config = dict(
    head_dim=64,
    intermediate_size=896,
    vocab_size=18037,
    norm_eps=1e-06,
    rope_theta=14300.0,
    qk_norm=False,
    attn_scale=0.125,
    tie_word_embeddings=False,
    init_std_qkv=0.0148,
    learning_rate=0.00463,
    warmup_steps=200,
    doc_mask=True,
    train_tokens=1296000000,
)
Each number is 128 + 32 x the weight over the matrix's rms, rounded and kept within 0 to 255. Layers, rows and columns count from 0. Numbers have three digits each.

# layer 6 MLP down (transposed), 896x384, rms 0.157, rows 48-64, columns 128-255
111100140079176132183132129169150133080111164136131128205023182138109107128183149102126130135078161086162124150184081164156093183149109151140176128127134155120183178085145113115175107113112098119127149136174098152192127094124090124140133170111115147112121153153119090130119150137119107132089070130142156074088163081154148197108123130128089158087148099140204132124146133143102109161162
159142050172097149101125078108156127143097106132189088104115138137136122077093123159145118124129077115081135130130145115222119125145126187115128138092133112078132132127136091129054123114069070139112152188152178074113130172113136137119114104131160143173116158102005107122165104099117147151142157131101120111152160098111125083094145137142126169131170112153159164108098142089172140164154
131160103139144152122064108151171160147157096096134153155130174128133140107143184122139095134158110098133145094142090118142102150108140124125123115145133118106171126098115078122143100168122108087125130124146102076096111156115109104139126165146106119115174119083116144154144149116149100107142134126174124100075135139110119074135116136130147131110156163169119149115110161187174159117164
154120133124111117181115144137122096123138133199128094143086136099146125100083177167139109137167113127094106145089145128122105216071170135168175081163110125189098112142098121164103161102129124090139135094107160088140130159090129159111099203141096136113126102157153129109126186108113125115147107128138101098088130089169148098162152097133119154113172164168127114125145064106089139147133
132147111086154168124073117084089191123150140110117099139163132029104109123141148087199128133114124128100126135159123174104164097095131126187140109119108084036104148117154106057134158115159188131132089201188115124170143097102137139053166128144154139145053126074172120096119146168057107148110167129127177064078149119114129124099094104161128120126152103114141082139170128125169081107076
160084102102163100117151095140082149134132131159130138122178147061118085127175107167151198099050141122144145091108160166168065156115178140106127124140096099058105147129187167193061187066189088130103136161130124091112128140198145094114165192143145135097104140171192116144088183082118191177110083133145158134165074129163165125089044154150143187163123097089112145142152143141153120183167
150125114165161098143132153192152209142144088218122124141138120183130133063067088211157043133103161128160085129136173143161114127112090093114078152160143118167153124084139156234119133144077111159129148161151174131109134155119136152158154141126033137136106113073174095181117128084199080106093065125096138122133171150115157151137131154151116108215148102154153095087125092112115152119150
129172101128139058165157122163129101188124180131133078093118142115159196165061167108110061124160145094125053124220118195085087141083090194094164105120126164158211116170135117112214125150111176075118107112136063037163129147094127145102092181148144120077141138164080195098134084107139087217173153067057191159162111064173112002102132144114106134211113170158101069107068060147065082129187
123114130142154147087166110167087082079153104113132159121150103189133129168124166144100058101164141185097074084143108120043140152102108150141115094138133122103086095129177136156131161130080096139068174165136124083163081162156118093095125220109105109084109092146168140159121149186119140163187146089087175162163147114159138132070189124129139137135098165128191097144141125109086094096146
104176148174168074093132229109142147167153174105128101178138098133138145153138109144103144114187164149090147098160116163082160108160146083109134128119121111157143145101121175153178189106144206132068129137131142109117107140177103148159108142084162144147112122113114140131074141123166161131118158103153120105137116137138128150132128070200145107149113074108098157138167158102085087112160
134176134179120150139162093111132085140142112154108133172167119111162132111176142115158117155109108135132149127104118130167115105107103100186074146165135145147121133134135145164065106112143165091128151094183141191123079202167143144128196171154135128147120135101160097125198151194064115104120118147126109114104159214141151108114202166115067124150164185119161165174081147101112142099154
097094134102133078151133144166142168128186070106113156129128109149141142173127095081089094103162124163124140098117126092165124132144167133162163096119145121117124113105069086115136118143169195147131091118069139164184130156116109073089114136100124164157163107142154132127104139136127164143118170107120116115123134145171124199146129119127123132159125140083100122126136115178109111164125
084174129155097135169091105156093117110108151119084180113107168126095150166142131089145102181076161163161131131156144131105179179128164184188060163158122116139113127097106149122078173183144114135141091130115116149129167139106173133134174140165101124129118108103146126106131115133078144064173138116094097121131112213118109140097117203137101148120150156071131119121139091146151169063123
122145119169154207093125135114143113103112115145126126073100184085146096143127073148139101182132117141163085111127135149081116142089153120159123151158147127140129110150114139179162124112154100164165048120090151123123134142176115133113150028139171129094107124105086116160131125168095089110183098163133141105039098088116147134058093166080127214082151091112138102163133104131177187103082
159065093159095112109133091101165104173144161146182137076134148114176152084116136124126106142149065104034122127109120128104137150112065113080155175105094135151093066144133109159140114170091113155119129120145100123140106166120142142113154100147077128135127111182103129174110146105160103132082135126088162147160126112144083107066109172141123132131090117121154088121131118139091120096118
120084137140153126109125134090132088162056179114121197023127154175085117158175146127145117146100068179103134153141139113120171067156081085125123103182102108156151120114115180154116132151100148124131099111141155157129100112152117139115100169131184181110173128065178135135081183141097137077120093137121109093140114116066123104123133159122102110072154202142152143109122197112118108126099
160204087132154178091105081136119097084074119119121105150167112087162167119083184137114123149169104079143059135116137132170085080069187121123126161148096078060112194127100127119113137073109085124113173135175110117118142057144063078136106109107114120153133093179122147127157127115142129064099124148099138150072143126117139115132148132138198130101146126156148150178131095139147106093170
# layer 6 MLP gate, 896x384, rms 0.149, rows 49-65, columns 128-255
172135154154135133145118133137108114185052172099116183089223175086141168109106125117182130180154113124151079174171132119156112125144155105117101111195139148166138081137159123130139152155146115075112104159155146145148165154124132144088139125148142098131123100096060116155159116119147153118125143035128150135186100158126146096123126083129123111126159182132134155072162135117161146121135
141122153118201158128125112143089089177156188082161148133111142133116131084099099146149143097137157152120099139158127139160064124130150126081111114105157092133104149157141136121146137091110100115101107159143155097122134137144149103151161142135126133191162143096175121095140132113115099156164144122117132092160131151186140081150152169125118154152108112102122143115114146133112118136115
129160114104165115166121130107133142123142189144176111097047088129171149082114132130096127079146132117091114117123109146143174128130190134128138119146100102089093156098148098153148158112139106117180118103141105151127134138128133105130142096165100109127193181118096130101118133158125114172132118161137137134172133153112096060089182126107130141129140186138133124124087102139046122104099
120054146135174070147165135145133129159123100158097112058151060107119127133131143061131097176187139128094125125101139117111072129098107141148105128081112148173151166114083092083136093102117126145144120133131144134083134115157114137147094147178166148191112131143095119156140163131169143146105104165146160125102145078153083184133126120163114132118146121111051103115134184177156051096097
151127134138171128164194127174139161068146170120125149142168126142134134087082181115158063168143178143077162181161112103105116097111180114161086122177120140137088083108081149135176118112120116126075109109122145174136189122092153087155098123111149145111137095155166136113113126140060134117140141125153156150095156180150135170157133093095129103165047130111151117154129111144142110118124
091184093176134111111121117066118098122133116090147119130066127087135111119047146160145093115192133127159112131121086120108125140144121114142101062091121152160086120088127145122156180173114104153113090144109090091131130081137132088131075123081111138112185119191173136082168146124074098122156158137173133132076153122102098210150137147102163205153183128115095119180089131147152160095155
118193109126146155112109138138123129116145149159181139127151170081150125130088186157115184111129131138159135125144146136158121157136093156127065108117124098136114134126137137138141124153076141123122136112166132104154140123087153094098121116152119094134122139153141158131138080135133111112145136132133081142151098085166124093123133145088157167116107150140101145073155194149147089141141
088145127130154142149255080117082080135138088115160130195151113150152137082096170164124140138100121150097103160137130141089095150141109089168139086135190182111107079129158064107100146131151135118140102104177195109232142132108129124108154102143166127116091106120114150109132134083116120150141127122071191125102132104118127148058157124122146135162134121162176122106125148139153116143094
135122165057160070089119134109116138143163114090136088128089105148173143105018130170100124165152175164132168143123131160093137160115110124081129096059151132089156137124092170143129138120090164134124126101050122127098136122152120177167138109150154124138175184167194102126100113143099161147157135095117120117093131036132120092173113166161076120088123193157123161125123087116126041138115
106101128086132106115121143182173138135082143174150128159116121149124095149136176128118114083178104104130116077200154164136169078165161087065106123151115113126139109135114074152131128081093122155102132107091115114103099164138095131225148096126076094121118145140129173129121077184162112150141055123104126150123121090168138151096137165136152172114117144076077115158184118083190103147164
131069136115128119135110134172094141124145125126180116109167155114201154154177063084136105145142100099122147113133107136170109124115163101145139132095085132075113166161153126151103137192109094118202136121107123108163152155149145113175112111169066077171132124161171133115119139156121092180164135096096138180113088179131146127149041130126106090171129147058128169122148153161151114157167
139159087185152111084123124133106176140095114121043107156102131140130111138132184102126130133151120145168085064125119167193140211128145108122091161144103186096126149109108118147100157143127142104104161194124143121146121148132143167148115106108169096154113180153124044077105149157150131065168149135112172160071160146165118108177122101158159143136098162120165095113140062122106148124104
112087139161086076098084179181154057126129108202155142130111124078066123152089126138115164178159156164111139090146181154031162082125071133062149081144087159148068125032126093169127121119176120194168110090123160095130186138156128164123178169117129157099112091150138042118094166157144160120095089203129112124181121119151143098117103111156107156118146180159216123122150158103111137102069
154045142170104134147139153177130055104080145162126188107167072134179129118117167070055155125154126074140123116138106150141136133124142159162102120106066113090130069148118065128096143107170147149110091098109164125155126117136154127129116142151106083119090158161131156186123094086118157125130095071153176130062125148068147185114066118163091123126129173122159113155107128101132111142136
161069100192095095143168097076180131077144132138125160140118082078134118174093189147184134103126188125089130107105117211139104073109160126148212147141084130135125184129148113156114141165181126114130129136147121132116161148189148112105126165105130167125082156194145155135116148141138085121104144161178103144119179152080134155144082141058135114176143063080106179160143112137179068158147
164168100120186112136147071161148127121101097115149117076075149125081164122137085127152085161102072114120147120117152152184158102158137150090113117108109091113110126106174134150131136144137152109095092113111118153070155137062160111129133116206158127106172100168155136146160147095122189114148122092120083142113135178161135108109126072122128169156114089130104088129083135111121137107049
125137096109103122104138057130115173154166118084100085127145079111096105101183073112132124081073072180184069142160133086164078098133143130080136109162120112137173172057193146123081043135114156109125107157123104062139139092084077128113111164074133096142082118106066064152172140131162124204152118126083160163112149176172100104100158145160147106110149124162109095135131127088179104119184
# layer 6 MLP up, 896x384, rms 0.16, rows 49-65, columns 128-255
112163082106148143132127143122129085151114103160122118085130128064132146123105156096196159168118097140189178166146082146112126119133125184143144125172110072123101069059150144118115155153146137138127110153167174140166188094190114129104107142136149140106090161159166075177187110130098151169133069159074085137187185113078136187140143139135096149155069072090110129107172154100145100138087
135151183103163168132129176166149126158045140152104126130180125112106121107173155156139156164158114173072143142100153144130124138081112158122118121130102101097170084165132119114137113204136114139161091129099165101146137124073206138146161113151135163141125164179133162102142138154092153177123105096135158115121092140168199096124170150115160117162104130116110112088110089169143100121129
129127151117152097133110176103122146153112188122193073145091125138120079197138135066102118152158153183132090133115112112157113158048139110191143139108138164127107095179098147166149158116150128149147129101107160135129132119168198166142125126104111127086216139158116148110069116129119134127052110158110145118104170172099127085129126151119137128121104147148135113149124157092188118106144
099165177148111173160099070125126189138130161122182093181129132192123103124115176113124102098136129125140105112098127165124165161159112142145162052141132121122126159155117132149117113136170187143125107140109097130120125136130182151146176140114073139093049085111113148144112163171059124154157141146128176180136096145118152161127108143153155190151129171065142162107176171089124097168086
083106126116104087090039139100074096195147133162152100165093160138088111189103134130111121078131108115074116118142182131119151197086114096128127085095135098137184140129152110179106123111127111157142159140108096110131129133123115131146120151127135095127126178131095062131107159148192176159173145106075115094127095137130106097117134135160095183089160146109157158136123078141098154108164
150132093152201143149079161124188165127078131079183085141160067131122160093171158133110105203122114099140164093168136162146157153131164159131085167151163132163145132107128017133102153128130113081115197065128146139203100074073124138159160098171098137174114121075122118131159172107125151120120129147056128110161082063104124047097157116119086100169070095082156126108151128081183090128049
115152159121184121161109164107132104143143100072152125095089136075162112157123130141141102152109111019129147115120140141181091131146059164101106127118106102150196137126129149112170111094122122101119151113170120058085141159060125079095124145155175137116116133158093173119118090176166121190168113072122051153116113096116162160124140086100141133101092163119109151078126123122107058167152
098104132133136138104126148070082117138152138168073095123113154055118162198123123112107086116146121146126164077172094081166184138117060169131132203161113164174122127135158152140095113189152111125127125086105083111123145044145097119099103168176154167131115112127129107092108089126167141154112147192106128166087148138120103117093139226134113159180150137063135158135137059083130134114147
091118165168094135150170116189147078160164093156115089132097172105142169164112132092161120103069141144128184137137152133150076165156111139150081158124166102094111129138100145138141080180100116120070092153059202143098086155143135167145122074106072141189166116062138097123146138172108145149137116165122078128153075130167133149140177131118136157181101183065125117128137140107176110179113
102177119071158153117129152169108139115133085114210153125137125123141116141120095158162135115061166103110131079108082134094159148162131097119115160134083066127124184111152077137132126166095106163133134110079132086119157072123084171143105081055097148102189090165123132198122088171121157102101107155121081137185076141142109217123152118108181183135191123100165179117149139074110140162115
086120102132125087152053137129131147162153115067137126116130154127114132154158159159163129147149108092149111118175034087116132080145093091132154174146121132156155103143134105130152155069107119158214089135124099097147103110111076155125097107140121079117104122129193149184084174113064151136185140144114111152075138150154087073111098136148147180116129095117115170167171139150092060126102
131190086124101168138121135127165167118156172128153178101136096094147074173095115134116143111125130102083075158150132135092112078108126170116089134177134112102136138130145119106175128140103107178096076101117085093150131114193147132144102145075229185104094104112128116091148124125074101161067113150163115164163151124087100141127184098103207151137102090174123088121069140157153155104132
076100138141126175108147126097132117117111103096144164108095213141138134106094139087192095141160112206186023142148150153106151184118090141156054130089115142153183159156171148123138158112139109071166137070143125165160181171098082124150149066104129128132135107187171188131104129127121100097109141164161140163123088119124151108110169126090144169128125119096088131162187095114167130118107
163172108117188166091176137175127172118126111146129113117179103183080174165108102171133095123171124161103149122101121160107095108162126144112173085105124128088111162101100158142165106156135130098191152115126131152115146099023135145098145158133039106135118104084121176094093139163154138099142134131134097125211106087119141131101162106110149158134091161120146120088141112103105104150140
114100086116141069075087075131123055110104094152129145180189151134111189143110111158104099136154121119098104126135089103134142154171085141146104065132130124116091125103094084114035134138133156126077126116141120058134130117047147130088149138138119117154113144185052152118135104151126159123143158153162133129112121150175134104073140125181091123119071156104161146119122090151138171131131
054156160168143136113105113162143164145155106133101150112131140104145189103120168136161163131145124079148134133123183063139148121119140170153124173163128119201148164157117159183129123109119055120122158174069080097189156067136072106114117122140148102107068146135094130089090110143083138188107132114074175130124091208154148152117128218130217116127132152148066146137128128094123134146142
055130152110080116148141107197151144145080092082095082090163135120077146089167083146128141070092126149094167141149175134112082143096119118180124152128151106136163145159179169145129134087080168194157123139135122079144125143116079155160110180142130099167133195101088137100156110122140129172183140178100130155105107156153172170083123140154165006145107086090073069084086111090130130099150